{"norm_eps": 1e-06, "attn_scale": 0.177, "extras": ["some layers without attention", "local attention windows", "shifted keys", "gated attention", "attention sinks", "capped logits"], "lr": 0.0133, "batch_tokens": 16384}
Each number is 128 + 32 x the weight over its row's rms, rounded and kept within 0 to 255. Layers, rows and columns count from 0. The size above them is the row's rms in percent of the matrix's.

# layer 4 attention query, 128x128, rms 0.277, rows 53-63, columns 0-127
size [ 99 114 112 116 119 113 118 104 115 129 115]
[[105 116  80 165 139 116 108  71 127  77 131 197 130 107  94  81 111  58 143 147 127 132 113 208 186 130 105  70 146 140 116 134 125 133 119 137 205 131 125 134 136  97 158 123 106 153 165 105 120 162 158 106 116 201 125 116 126  97 130 206 133 164 119 138 137 129 146 165 149  55 152  96 127  91 134 186 188  85 112 136 132 131 105  77 124 154 109  98 144 112 109  88 142 174  64 149 182 144  93 128 122 153 110 145 125 111 116  83 128 169  66 150 113 113 110 200 123 147 151  94 113 157 158  87  77 101 117 119]
 [133 158 101  87 133 142 153 133 125 122 113 116  82 163 123 118  95 148 140 132 134 107 177 111 113 119 163 193 193 135 163 127 181 130 166 160 158 151  87 132 153 188 103 160 176 199  74  96 159 106  70 120  96  78 153 123 101 148 100 145 104  83 199 147 154  86 127 117  97 129 137  87  75 168 144  65  73 136 145 105 126 112 167 141 145  97 101 132 146 170  78  77 132  96 131 175 142 116 170  96  97 154 152 154 156  57 154 139 125 134 173 106 138 140 170  88 108 130  84 159 168 112 157 136  78 129 177 125]
 [151 125 148 144  70 149 107 116 133  82 123 139 108 176 151 129 160 108  95 131  93 135 137 116 153  83 113 154 191 123 177  86  91  98 151 145 125 130 132 156 107 139 117  90 109 150 111 135 153 120  98  85 109 139 166  99 132 196 162 179 194 122 151  86 184 132 174 128 139 148  91 141 136 110 147 138 111 154  99 114 101 115 182 123  89 147 156 167  65  62 147 116 135 140 119  97 102 112 183 138 120 117 157 187  83 101 108 103 144 108  46 156 122 116  53 175  87 109 119  70  86 154 171  68 147 143  68  94]
 [150  92 135 122  93  78 146 148 178 142 192  99  93 115 172 127 136  81 139 148  94 160 112 117 116  93  90 128 164 119  90 123  70 100 156  83 140 162 157 136 108 162 139 145 106 117 118 157 116 178 142 147 175 138 179 118 107 124  94 133  69 155 100 123 104 125  77  86  58 120 143 162 129 155 208 159 134 150 127 161 155  99 125 123 161 160  90 134 132  95 129 154 114 151 175 138  72  89 187 149 131 132 152 158 163 168 114 123 116 207 175 150 176 155 140 201 134 130 136 127 135  93 123 167 211 107 124 182]
 [165 119 143  97 123  67  75  70 125 146 138 146 114 140  97 106 175  74  71  99 139  56 113 165 147 118 120  35 160  90 125 105 172 142 118 149 156 111 116 132 138 121  92  97 174 140 100 139 145 199 122 106 113 102 173 101  74 163 131  90 148 124 131 106 160 115 106 111 112 123 129 158 118 159 105 111  79 114  83 108 153 102 146 103 158 143  89 194 137 106  94 168 140 138  87 167 111 148 126  98 121 104 127 101 133  60 112  88 141 134 110 169 230 177 111 163 140 134  66 136 110 136  93 117 108  72 105 113]
 [109  87 123 165 159  46 119 122 105  94 133 159  97  90 113  81 106 157 119 106 119 146  79 167 109 155 124 168 154 128  97 169 109 143 125 187 123 145 144 130  90 127 169 115 172 100 101  92 110  88 119 117 137 194 149  87  98 143 112 174 107  69 140 192  95 125 114  72 117  89 124 174 149 125  68 158 105 116 142 137  75 182  55 143 162 117 158  98 190  86  87  96 107 157 141 127  87 105 152 158 175 178 108 162 139 148 139 126  66 158 140 142 179 114 117 139 114  65 157 131 118 124 105 122 145 127 177 172]
 [ 91 109 117 189 171  94  99  96 105 138 103 136 114 131  77 123  86 133 125 142 122 130 149 136 160  96 182 130 114 141 126 125 118 164 132 116 177 164 113 143 128 122 106 128 127 157 118  94 111 142 134  88 155 169  94 174 100 137 176 107  89  64 145 124 174  86 155  90 135 189 174  69 106  68 172 122 150 137 142 116 106 140 179 118 198 148 151 108 126 174  87  65 106 131 110 165 118 111 100 131 149 171 131 157 146  87 180 156 172  86  80 148 124 134  63  75 167 156  61 155 110 101  77 101  64 101 141 102]
 [109 125 112 116 175 151 108 119 117 100  80 130  77 117 122 165 159 120  94 110 118 154  76 119 147 173 125 125 140 119 180  67 145  99  69 118 104 106 134 189 125 165 135  95  71 104 152 151  82  52 127 154 143 139 141 136 145 151 147 121 112 185 129 136 159  85 137 135 159 169 119 169  77 138  49 129  62  90 126 167  54 143 156 172  50 131 124 169 150 111 175 111 137  97 107  88  91 102 130  89 215 118 168 167 123  69 167 158 159 146 119 123 153 106 129 113 160 134 122 168 129 108 108 130 133 140  99 142]
 [ 90 145 157 196 135  87 204 143 163 101  81 101 181 172 150 120 116 129 106 102 159  89  78 105 161 149 111  94  91 122 124 178 149 143 111 183 164 102 150  56 170 111  93 114 103 110 147  88 137  83 154 108 155 127  80 144 162 110 134 134 129 182 144  94 145 186 149 160  97 123 111 173 123  82 142 132 185 133 106 135  97 145 152 143 129  89 167  79 128 132  97 163 160 134 128 146 185 114  80 131 132 135  62  70 140  82 112 153 131  79 172  80 122 183 104 112 103  94 145 107 140 131 164 126 114 191  99 124]
 [155 130 168 208 118  68 123  88 146  87 120 155 156 139  89 133 111 165  87  62 128 166 134 190 107 122 148 115  90 171 162 150 176 149 112 122 103 121  61 142  21 116 129 113 151 139 113  50  98  95 149 120  80 154 172 132  94 136 123  64 147 113 126 113  91  97 101  92 171  80  60 116 104 109 159 181 157 111  79 161 130 120  84  90 160 102 119 157 132 127 143  77 120 174 125 109 147 126 155  85 162  95 106 155 139 125 128 117 141 106 105 160  99 144 111 139  95  82 149 140 116  89 119 142  99 149 152 107]
 [155 144 115 154  80 173  93 138 167 112 166 107 133 105 146  81 161 133 131 123  85 105 126 143  95  62 185 123 150 132 106 100 155  95 152 131  69  98 135  82 101 144 149 157 127 183 159 167 140 198 168 139  89 102 149 117 173 134 144 114 154 127 119 115  87 118 167  93 184 114  69  77 116 157 135  99 150 106 120 131 154  90 176 153 142  95 114  96  33 118 117 150 125  87 164 139  88 145 100 167 104 120 125 165  83 138  60  47  96 118  91 132 146 135 116  97 132  72  84  87 121 121 162 149 158  81 156 130]]
# layer 4 attention key, 128x128, rms 0.274, rows 53-63, columns 0-127
size [123 119 115 117 111 106 114 113 108 131 109]
[[138 120 151 196 193  69 197 117 128  62  93  58 101 139 118 169 162 168  90 130 121 130 144 109 139 147 119 122 136 136 130 100 130 129 179 122 177 174 127 130 119  91  47 134  92 110 158  89 138 136 141 174 101 136 154 158 155 140 117 129  66 143 155 148 121 211 149 154 130 180 131  75 123 174 128 167 148 177 176 192 112 114 129 128 133 138 101 175 112 163 135 120 161 109  86 136  95 174 138 169 163 128 131 160 139 120 163 130 141 165 101 121 121 120 134 190 123 110  92 140 154  80 124 128  88  61 138  78]
 [137 136 140 132 140 144  46 118 161 148 131 159 124 118 120 119  87 135 125  73 134 131 159  99 166 168 139 109 140 101 149 126 132 116 119  48 150 139 148 175 129 109 177 146 147 107 121 110 106  83 155  78  53  61  66  93 141 135  95 107 133 136  67 155 178  71 143 153 143 108 120 116 114 140  82 133 118 117 165 144  91 137  71 151 115 123 133  91 147  77 156 124 150 125 103 111 220 100  66 123  89 156 100 148 160 104 171  98  61 118  94 140 103 106 131 100 163 148 183 106 117 148  63 142 167  87 175 114]
 [102 136 115 114  95 100 185 123 130 115 106  96 124 148  84 173 172 189 137 136  82 136 163  90 181 132 145 105 106 105 147 144 162 124  97 125  99 149 141 131  93 148 115 184  99 125  77 177 111 120 127 122 110 104  93 120 195 142 101 121  91 142 136  98 115 105 156  87 134 142 103 121 145 190 114 130 154 148 176 133 145 121 126 137  69 152 118  89 201  83 155  69 156 162 111  87  63  94 108  64 162 137 102 179 130 126 109 150 131 126  45 101 183 151 155 181 128 166 187 145  73 147 160 135 117 143 156  68]
 [120 112 117  78 141 145 155 174 100 100 128 107 118  34 167  83  88 109 123 182 140 133 119  98 148 138  92 132 114 181 166 124 108 120 187 141  60 101  97 183 148 156 114 175 114  37 144 139 145 140 132 142  88 118 133 159 129 116 162 159 168 125 123 118 156  77 103  94 153 127  99 120 158  99  64 115 117 150  98 159  98 152 141 125 116 198 112 146 148 194 129  85 110 149 111 161  77 182 190 130 149 165 131  59 121 132  96  74 145  90 161 163  93 145  92 137 110 130 144 138  88 158 163 104 112 156 107 138]
 [125 162 109 109 162 100  45 161 171 106 150 129 172 108 104 172 126 130 103 148 108 126 103 161 115 108 174 122 122 111 180 162 134 100 132 114 190  99 199 150  96 117  78 138  91 163 144 145 109 127 145 121  63 143 138 138 133 128 102 121 109 186 150 139 109  54 120 167 148 166  88 101 103 130 109  90 124 204 159 120  46 125 156 172 106 114 159 165 127 166 119 138 124 105 120  51 101 178  90 114 157 179 104 148 176  58  90  85 103 111  98  97 138 130 142 141 111 103 106  82 136 129 191 127 133 134 151 120]
 [130 117 101 100 114 135 132 123 137 104 174 116  98 103 129 124 132 123 107 154 104 118 154 193 145 156 125 111 148 106  93  86 105 129 152 133 145 138  83 119  64 154 150 148 124  83 121  82  73 191 180 120 140 142  88 179 110  48  96 158 169 157  64 123 120 109 130 159 155 125  99 111 117 105  97 212 123  83 126 149 129  98 125 187 129 101 154 209 124 155 130 115 152 148 147 114 167 157 218  97 146 112  99 123 175 150 103 120 156 135 171 139  79 153 128 140 143 118  78 184 143 137 139  40 165  89 164 148]
 [ 81 148 157 181 162 101  87 116 135 125  89 114  94 172  98 179 118 146 106 124 152 138 192 112 152 143 135 129  98 101 121 112  85 124 159 158  87 115 145 127 176 144 118 118 169 185 158  93 145  34 189 184 119 120  61 102 188 140  92 128 133  66 116 149 138 148 177 168 141 103 127 157 150 122 143 103 170  93 146 186 142  94 123 154  57 124 133  83 125 129 125 155 135 138 146 187 126 145  76  99 133 117 106 156 188 127 158  81 117 101 117 101 147  84 109 147  95 133 192 133 118 135  50 133 114 125 136  99]
 [116 153  95  98  94 120 140 116 132 184 155 120 133  97 145  81 166  99 131 100 182 125 125 138 133 140 124 146 142 112  70 108 151 134 170 142  81 156  87 129  44 157 111 119 119 154 120 108 127 110 142 113 140 125 122 140 130  97 158  95 133 154 150 127 102 148 101  89 157 162 118 156 134 194 180 178 215  88 131 120  99 171 180 183 159 119 147 152 139  55 180  63 145 153 104 148 123 146 166  46 150 153 114 151 161  97 160 127  73  84  75  88 111 192 146 127 132 152  86 153 146 112 154 144 105 177  94 158]
 [131 130 111 124 138  58 133 129 138 134  85 149 117 148 109  81 191 172 117 135 160 130 133 127  75 159  90 147 107 109  78  47  90 130 138 126 193 112 137 130 149 110 103  91 182 157  68 191 109 191 114 113 139 158 111 171 174  86  99 146 200 115  84 121  83 124 169 138 130 200 166  81 151 125 186 118  95 178 141 129 127 157  77  95  94 119 111  89  99 165 114 139 168 180 134 117 111 113 105 127 106 162  91 121 121 130 144 134  97 157 117 176 111 125 142 143 184 104 108 171 179 116 132  80 131  90 143 127]
 [169 211 133 150  97 100 152 136 160 132 184 113 111 100 102 133 156 149 138 121 108 112  71 136 114 134 130 103 147  78  70 117 102 118 118 104 133 137 113 139 136 146 197 138  96  77 120 175  96 136 193 148 116 193 182 145  60  85 138  83 131 128 103 157  73  96 154 153  73  77 122 120 108 110 102 162 120 101  89 162 154 157 157 148  83 145  46 131  94 163 135  71  97 141 162 119  60 111 129 161 166 142  69 183 128 160 141 124 109 145 118 136 161 119 115 163  65 128 139 118 135 158 157 122 122 150 103 165]
 [ 94 115 120 144 131 156 108 100 176 105 114 101 158 137 169 218  82 129  91 151  69 140 159 135 154 121 104  74 115 111 142 145 129 197 150 103 103 156 180 168 141 122 113 122 128  88 115 109  91 128  72 127  80 145 227 118 105  88 116 190 117  98 143 104 116 125 101 127  94 144 106 129 145 145  84  79 110 166 138  88  94  41 179 113  98 147 159 107 105 104 105 143 141 145 121 147 136  96 129 126  93 122 166 143 155 194 150 168 141  84 197 148 173 159 101 101 103 136 183 119  76 142 152 110 134 153 121 101]]
# layer 4 attention value, 128x128, rms 0.41, rows 32-47, columns 0-127
size [123 118 130 120 117 120 124 132 125 122 135 133 128 125 127 124]
[[149 124  61 109  97 115  91 169 108  94 121 101 138  62 129 119 113 127  78 133 148 139  93 139 112 136  99 157 148  70 177 178 149 105 113 148  97 152 111 106  83 144  92 111 118 130 158 101  87 130 117 136 145 108  76  76 142 111  65 129  95 171 127  75 148  73  48  91 104  91 170 153 151 114  64 133 155 179 163 136 118 156 169  54  91 160 111 103 112 124 113 165 199 104 135 118 122 135 165 121 160  85 170 165 160 154 126 120 123 122 146 145 177  97 144 146  89 166 135 164  76 168  86 124 106 157 175 128]
 [114 119 180 119 160 161 150 104 126 135 154 131 119 111 101 164 135  71 142 118 197 146 139 108  78 102 159 169 141 160  91 134  91 122 124 153  94 159  99 170 131 163 152 128 123  75 118  79 182 106 192  91 122  89 106 120 146 208 129 107 112  91  71 126 126  66 138  86 143 165  90 165 127 155 187 192 106  91 156 172 152 118  61 125 101 183 151  93 135 106 128 107 136 178 141 123 173 199 138 115 147  94 112 162 141 190 139 109 137 157 157 162  83 121 131 141 160 119 150  92 138 143 130  92 161 126 113  67]
 [140 125 167 127 129 102 161 103 123 128 142 112 130  90 102 192 139 130 159 164 165 178  96 148 197  57 126 136 109 151 113 122  97 123 127 149  96 144 128 148  93 130 119 129 100 161 109 114 156 155 114  91 144 117 157 175 113  98 152 103 112 130 112 158 108 178 129 130 153 130 125 162  73  57 102 107 146 107 151 107 145 167 168 193 115 190 130 144  54 132 135 116 127  59 128  63  96 192 170 113 123 117 126 105 189 178  91 124 175 174 196  69 114  82 136  90 102 126 165 106 184 109 142 121 150 162  82 102]
 [108 100 179 139 118 134 114 165 119 124  98 109  64 131 127  63 139 160 158  98 163 157 191 155 103 140 138 107 108 117 157 125 166  57 142 136 152 123 111 142 104 189 199 126  81  70  79 150 140 129 166  94 179 156 125  82  97 165  98  84 207 164 157 165 123 116 134 102 133  99 153  69 143 129 145 106 123 164 170 152  98 163 102 177 164 172 113 170  89 123 108 125 120 138  68 168 143 170 104 161 139 132 141  79 114 155 127  92 163 142 109 202  89  65 110 134 137 154 125 132 131 130 130 115 153  91 128 165]
 [137 136 131  71 107 153  67 159 149 149  94 129 140 146 186 130 141 110 112 164 111 121 145 119 198  67 186 101  75  99 185 111 142 143 151 115  97 126 130 145 149 150 147  89  96  50  92 129 140 131 116 127  98 132 142 114 138 103 201  77 166 130 133 151 135 115  94  79 122 175 110 132 123 209 205  77 124 130 148 167  99 146 150 102 158  96  84 145 130 116 179 105 112 101 117 104 165 156 124 156 180 139  62 142 175 118 101 205 113 155 172 128  55 140 112 115 121 114 125 118 130 125 142 106 145 127 186 127]
 [153  64 142 144 127 128  68 149  90 153  79 146 182  83  97 145 110 143  91 160 120  72 100 103 159 125 141  90 114 129 192 151 123 171 144 130 159 139 107  89 177 146 108 110 188 148 108 146 111 129  91 115 129 144 148 155 185 154 130 112 132 109 162 138 124 104  96 120  69 154 141 161 127 161 103 109 147 119  89 148 120 110  71 202 142 137 106 133  54  96 102 111 189 174 138 157 163  91 126 132 133 110 130 121 168 153 136 161  73 147 171 191 172  61  53 147 108 117 139  85 146 139 100 136 148  60 142 155]
 [ 66 113 119 145 108 142 125 123 111 156 143 129 125 152  89 158 130 163 166 123 131 141 177 135 174 103 122 116  89 114 127 158  86 110  95 157 138 161 131 129  89 160 149 139 148 156 104 108 153  96 132  91 150  79 149 165 146 152 131 152 111 201 112 149 114  96 112 156  86 107 162  98 186 129 148 191 105 111 145  73 223 112 133 114 115 113 105 148 117 109 201 105 137 170  95 144 129 122 123 126 165  83 119 162 104 203 171 175 179 103  83 166 196 137 137 105 140 153 135 129  74  76 136 122 173 206 195 122]
 [149 174 152 154 153 112 165  97 128 145 124 108 189  87 134  37  88  90 127 135 137 138 174 157 115 161 128 157 150 152 113 118 109 123 136 137 131 135 125 110  78 133 100 110 177 219 135 125  83 125 109 155  78 113 171 184 130 104 191 115 102 199  79  88 125 118  95 155  72 157 128 114 142 157 126 106 130 134 111 117 150 188  82 146 161 107 153 122 188 144 163 187 134 184 137 124 174 103 103  69 102  81 108  85 197 117 158 149  76 111 150  84 132 117 128 119 140 112 112 123 116 147 182 129 157  97 114 155]
 [160  87 177 108 166 183 152 158 102 147 113 191  93 224 126 135 115 129 137 110 130  77 172 144 120  93 162 134 136 132 113 118 153 138 185 124 115 174  75 108 132 151 127 121 115 110  99  63 165 137 114  90 147 108  94 128  97 115 105 163 152 155 186 143  86 105 131 102  67 174  41 128 138 120 168  79  99 204 112 136 137 145 156 120 134 111 146  98 137  88 160 161 117 106  98 183 136 174 113 112  89 153  93 181 125 133 115  91 127  89 144  68 135 106 158 130 163 137 115 148  94  67 152  86 154 120  90 120]
 [127 151 106  92 134 113 100 105 113 114  83 171 159  90 204 132 139 176 129 138 124 133 108  68 111  99 105 148  93 170 145 115 107 101 149 156 133 133 114 133 201  99 125 167 185 141 110  92 116  94 113 123  97 119 145 121 102 100 162 102  91 147 103 146 126 148 155  83 168 101 142 136 127  99 167 154 107 106 150  89  88 106  80 140 179 143 140  71  71 103 182 102 210 134 119 150 136 142 149  59 118 180 117 168 141  89 132 112 120 142 103 119 112 203  88 115 150 146  82 100 123 137 127  58 110  71 203 178]
 [152 193 109  98 120 187 156 110 126 113 140 103 110 141 129 169 130 137 117 153 202 174 149 137 118 106 147 197 161 112 137 113 123 102 144  94 138 120 164 235 156 154 109 131 156 118 108 106 198 161 101 152 109 102 184 104 154 150 129  93 140 186 144 107  98 116 114 170 152  66 121 143  96 159  93 152 113 147 117 108 140 177 118 115 162  78 115 113 110 135 157 148  86 143 185 163 179  95 186 116 164 142 191 139 173 123 117 104 127 141  87 121 147 165 122 125 108 123 146 179 166 102 149 225 124  89 142 135]
 [113 130 123  99  77 205 147 137 169 117 218 204 114 213 153 162 148 125 113 165  96 129 117 112 159 122 148 105 145  50 128 112 129 163 118 150 105 149  25  94 149 152 149 120 178 135  91 163 151  89 146 147 153 112 127 133 176  71 190 102 129 182 139 105  99 118 176  87 148 149 133 124 127 111 122 116 101 131 104 140 122 158 107 118 126 173 134  43 115 162  69 153 128 141  99 146 141 139 125 165 113  97 118  94 125 192 177 165 142 152 129 100 126 125 139 132 128  96 134 173 137 171 140 116 126 129 166 126]
 [141 158 134 167  86 118  86  92 142  71 154 113 147 170 138  77  41 126 191 123 175 156 196 101 132  50 102 101  86 101 133 136 141 143 116 158 177 120 117 126 166 130 145 141 160 108  83 101 148  92 123 140 128 116  90 115 138 133 130 131 162  97 145 100  70 131  70  29 106 107 109 103 165 137 146  95 103 127 109 137  88 115 129 123 130 171 161 141 158 151 113  87 165  87 196  80 138  97 121 151 129 126 139 135  80 140  68 145 123 105 136 122  94 165 163 191  98 147 114 141 100 140 139 101  73 177 164 139]
 [ 99 157 131 106 218 110 115 163  51 116 134  97 115 119 139 122 123  87 117 181 125 175 124 130 165 176 143 149  99 114 150 140 103 130 136  86 113 125 104 154 175 141  83 118 129 182 129 120 164 168 126 164 104 137 123 101  89 158 149 139 167 151 166 161 130 111  90 101 172  91 162 121 110 116 154  77 151 112  56 111 110 105 106  97  92 143 127 190 175 116  73 125 168 168 164  82 123 161 155 172 122 165 145  98 151 164  94 158 155 181 129 145 103 122 123  86 175 104 113 145  94 152  52 131 197 187 124 172]
 [141 125  99 105 113 155 106 123  83 215 119 133 103 132 131 154 196  93  72  90  95 175 116 123 162 152 120  73 155 161 150 148 144  99 147 120 174 104 177 108 155 128 107 157 142 115 155  90 148  70  67 166 117 139 113 122 125 122 200  87 104 150 164 138 161 104  66 124 102 129 143 143 131 121 111 201 153 136 140 121 103 152 116 102 147 151  75 164  92 139  57 159 145 104  42 140 126  91 135 145 161 122 160 150 167 163 145 145 194 120 147 161  80 121 115 191 126 127 193 134 118  74 135 103 160 116 139 132]
 [206 109 102 156 143 164 171  89 144 156 149  67 157 124  84  83 183 130 147 111 142  88  95  88 141 120  96 135  87 107 155 135 141 164 104 151 132 155 156 136 106 113  88 114 170 204 138 150 107 122 119  96 145 115 113 123 107 156 148 147 153 149 135  81 159  80 139 151 167 105 112 153  99 133 207 117 139  95 167  62 153 142 120 143 128 158 133  90 116 108 114 145 128  99 120  83 166 162 160 140 139 157 118  71  43 101 128 125 159 104 156 103  84 194  91 117  68 145 172  93 111 123 127 174 150 114  40 128]]
# layer 4 attention output (transposed), 128x128, rms 0.373, rows 32-47, columns 0-127
size [102 102 105 103  95 102 103 112 105 100 111 109 112 104 106 107]
[[132 151  73 138  86 125  71 152 155 160 112 152 165  48 124 149  90 138 126  76 162 179 141 170 103 146  66 137 116 111 169 144 139 151 142  99 143  87 132 148  82 129  64 124 166 136 106 120  75 159 111 144 133 153 160 140 105 168 113 105 141 117  87 128  87 156 120 101 160 106 134 189 111 127 121 132 129  89 137 175 112 150 115 114 115  84 210 173 178 125 132 170 135 195 163 103 113 110  91 109  82 132 125 152 176 113  75 161  83 162 116  73 165  51 119  78 115 154 124 104 126 151  85 139 105 150 174 114]
 [127 125 165 111 157 126 143  97 177  93 187 147  44 172 176  83  98 124  70 108 188  80 121 132 113 107 141 104 122 136 123 181 120  63 141 163 135 156 118 165 130 194 117 106 145  82  80 112 152  91 149 177 135 127  86  95  67 124 154 130  93  76 100 147 192 120 139  82 146 124  93 118  92 144  88  97 107 136 146 128 146  91 129 118 108 171 160 125 157 125 150 155 193 167 176 102 171 147 163 108 133  99 134 168 127 132 135  96 106 172 105  95 127 140 171 164 121 145 172 180 103 124 138 107 155 117 117  50]
 [101 157 173 170 126 111 100  46 130 150  76 102 113 166 149 129  83  83 147 131 145 140 154 130 201 108 164 141  87 132 131 114  93 148 125 139 161 119 122  99 146 184 135 104 110 204 125 150 100 107 161 176  96 128 150 149  99 103 196 151 166 107 111  99 160  85 160  96 162 161  71 139 155  65 129  66 128 109 121  91 148 152 169 108 130 147 118 113 104 120 104 131  90 107 154 110 133 167 105 146 148 142 122 141  87 179 136 103 123 137 146 110 169  89 183  73  32 111 149  95 141 107 129 122 161 153 155  53]
 [151 144 140 172 172  82 146 139 124 137 151 104 113 122 146 117 128 149 165 102 125 182 123  87  95 145 127 131 105 119 129 144 152  81 134 149 192 124 148 127 107 130 112 101 149 147 154 196 121  97 122 110 164 141 100 160  62 135 176  46 115 144 125 168 149 168 174 115 109 136 186 121 105 150 133 197 118 106  87 123  80 142 114 115 151 195 100 158 116 169 101 107  82 135 157 176 117  76  87 178 181 113 158 154 129 139 236 175  43  94 141  79 124 128 142 131 155  99 101 174 129 121 146 147 127 124 157 126]
 [141 125  73 164 123 146 142 130 149 152 109 153 131 117 171 131 151 168 153 127 151 151 129  94 122 108 137 113  66  91 103 137 124  96 137 113 102 154 138 114 130 209 113 182  45 141 173 161 168 154 145 150 148  92  94 141 138 106 202  45  86 132 159  70 110 167  83 127  87 167  92 128 166 156 109 131 124  99 137 135 174 160 131 124  83  90  88 127 178 145 136 100 184  78 100 163 139 129 159 120 175  90 141 161 142 148 161 190 144 169 155 116  29 144 144 127 109 129 136 158 169 148 144 132 171 134 143 153]
 [159  65  86 181  72 168 170 125 125 116  79 104 127  80 132  88 135 182 129 119 170 121  89 105 133 121 110 150 125 103 196 120 162 224 127 117 113 141 110 116 169  78 123 112 125  91  92 163 163 118 146 100  98 176 118 180 108  83 178 174  83 167  99 107 135 125 132 169  72 143 145 167 105  93 126 114 172 110 128  86 119 100  71 179 139 140  67 124 171 128 129 115 147 162 162  94 148 163 115 162  98  43 120 193 158 138 139 143 131 147 107  78 128 104 130 140 135 100 157  97 119 115 137 144 130  93 110 123]
 [145  79  92 112 156 115 111 111  65 121 185 133 106 187  97 184  84 166 163 155 152 140 170 112 151 106  84  72 132 125 195 132  75 102 133 126 154 102 101 113 129 161  94 148 150 112  72 125 135  89  42 137 124 133 172 119 128 157 122 112 153 132 123 112 134  64  98  99 133 145 124 107 131 196 148 199 137 149 136 162 106  59 145  76 189 121 112  91 157 107 118 130 108 131 137 108 143 104 131 101 104 160 111 208  77 138 187 154 161 107 114 157 152 128 148 116 170 152 122  73 141  82 147 167 134 149 152 118]
 [125 151 136 114  74 131 153 133 122  95  96 124  97 159  89 125 104  49 124 162 109  79 155 106 110 160  59  89 100 156 113 167 166 139 152  59 135 109 123 138  70 100  95 124  85  71 110 110 153 115 167 123  74 166 199 133  95 162 129 154  78 157 111  79 136 143 113 132 106 195 136  99 179 162 107 135 162 147 136  64 162 131  95 154 130 108 142 128  57  69  90 164 122 109 115 147 176 120 114 142  87 160  74 123 152  85 153 116 173 103 171 158 148 114 147 132 102 109 177 160 105 163 141 123 137  81 144 124]
 [141 144 172 104 134 127 178 141  91 129 153 164 145 123 157 155 107  61 107 130 140 106 107 137 152  60  90 117  85  95  83  99 224 115  90  83 113 121 132 129 173 100 100 118 158 124 151 124 146 156  91  73 101  94  87 113 139  81 172  88 114 143 145 140 146 183 119  82 154 117 164  71 136 154  91 145  74  48 112 134 146  81 148 123 130 191 142 114 113  66 122 164  80  99 122 141 122 126 158 145  99 146 100 205 103 105 118 102  90 132  89  91 105 145 197 151 117 158 152  95 119 103 117 150  97  94 114 141]
 [141  70  68 102 110  30 116  98 185 112 137 130  99  99 181  97 112 121 135 126  93 168 159 142  95 117 118 191  74 143 100 152 101 184 104 153  79 184 177 125 153  97 139 133 141  57  80 133 133 111 133 154  74  99 121  92 156 154 109 139  81 152 139 119 117 117 130 142 113 110 125 112 127 128  92 116 196  69 129 143 104 152 125  89 108  64 108 126  94 144 107 134 130 102 128 172 159 158 119  70 138 174  94 185  98 162 158 131 114 106 121 151  76 133 118 167 129  71  75 149 135 116  86  73 124 120 143 148]
 [121 164 142 113  87 175 114 109 127 129  50  84 114 160 147 120 127 160 146 120 139  85 140  93 138 165  91 195 113 120 174 124 156 101 142 123 181 109 142 173 152 152 151 119 113  90  84 158 121 117 114 158 123 171 104 129 113 123 153 127 166 213 118 100 117 103 175 189 164  62  62 138 178 140 128 150 107 196 132 124 118 160 137 130  78  65 132 140 116 118 151  90 135 142 115 119 176  84 134 112 112 195 141 126  93 141 117 110  67 123 183 130 137 179 187 125 117 160 102 176 150 109 168 146 116  94 163 190]
 [ 62 133  97 118  96 177 182  89 173 147 198 171  57 116 122 134 120  87 115 126 149  88 138  83 144 114 116 131 159  67 119 159 123 129 134 123 156 114 149 138 175 100  81 155 162 166 142 117 151 109 120 101 114  96 206  92 173 120 145 149 138 133 151  90 115 109  92 108  97 121 163 139 100  98 117 209  75 130 106 114 132 175 154 131 119 155 105 114 123 161  89 126 139 127 126 124 146  75 175 152 121 165 176 175 115 151  70 149 160 144 153  75  86 194 192 113 119  69 100 118 132 143  71  87 115 105 140 115]
 [164 148 117 212  89 108 149  72 101 141  79 117 127 140 149 104 125 147 121 122 109 112 161 128  90 116  43  99 120 101 105 109  73 134 141 151  46 173 134 131 123 103 106 154  80 152 129 100 148 107 109 159 183 109 157  93 143 100 107 123 128  81 157 178  92 195 150  58 107  99 128 150 201  92  81 112 127 109 165 135 113  96  97  61 167 172 167 117 130 162 138 118 110 127 157 130  88  95 126 122  90 118 140 119 106 114  73 183 149 152 117 101 110 164 153 184 136 128  94 147 131 162 111 144  75 154 180 117]
 [ 61 153 111 151 127 114 105 174 142 109 105 104 101 173 128 192 104 219 151 176  76 194 121 189 176  98  74 140  76 115 114 112 124 135  78 125 147  91 109 116 106 179 182  99 184 152  84 126 176 118 163 157 154  96 128 116  86 116 132 134 126 121 145 148 128 152 120 141  95  85 159 121 129 100 125 131 155 153 156 118  91 114  67 141 107 137  54 113 111 111  89 175 168 146 101  65 136  84 100 146 139 113 116  79 155 195 126 155 162 147 163 114  92 133 170 122 141 165 139 156 145 146 108 143 167 166 143 128]
 [133 135  62 181  42 122  92  87  44 135 152 154 112 102 118  63  98  75 154 119 141 144 112 121 144 135 142 115 179 120 131 148 141 136 104 153 152 127 125 131 129 201 132 167 188 109 165 118 176 143  93 108 138 120 130 118 137 111 173 128 175 168 177 144  59 116 124 191 118 144 143 189  69 149 164 131 170 107 113 118 119 163 131 154 134 122 148 149  87 118 120 140 153 172 108 109 116  93 103  96 148 131  85 137 157 157 139 199  91 132 129 112  84 112 104 121 136 184 145 150 103  81 138  44 176 141 136  99]
 [159 154 149 164  91 128 151 169 141 114 145 176 157 135  86  73 159  46  44 128 122 131 201 135 139 174 144 154 106 143 164 144 104 118 137 151 157  87 144 159  68  90 142 105 161 157 116 164 120 129 158 119  76 163 158 127 116 147 156 138 153  73 155 142 109 118 114 108 105  98 119  70 190  90 143  91 155 141 181  76 104 101 178 148 138  67  99 118 163 166 136 165 150 112 125 181 124 108 126 151 139 134  82 123  87 179 156  98  96 171 125  85 118 128 148 161 133 121 188  98 168  98 142 161 154 122  74 137]]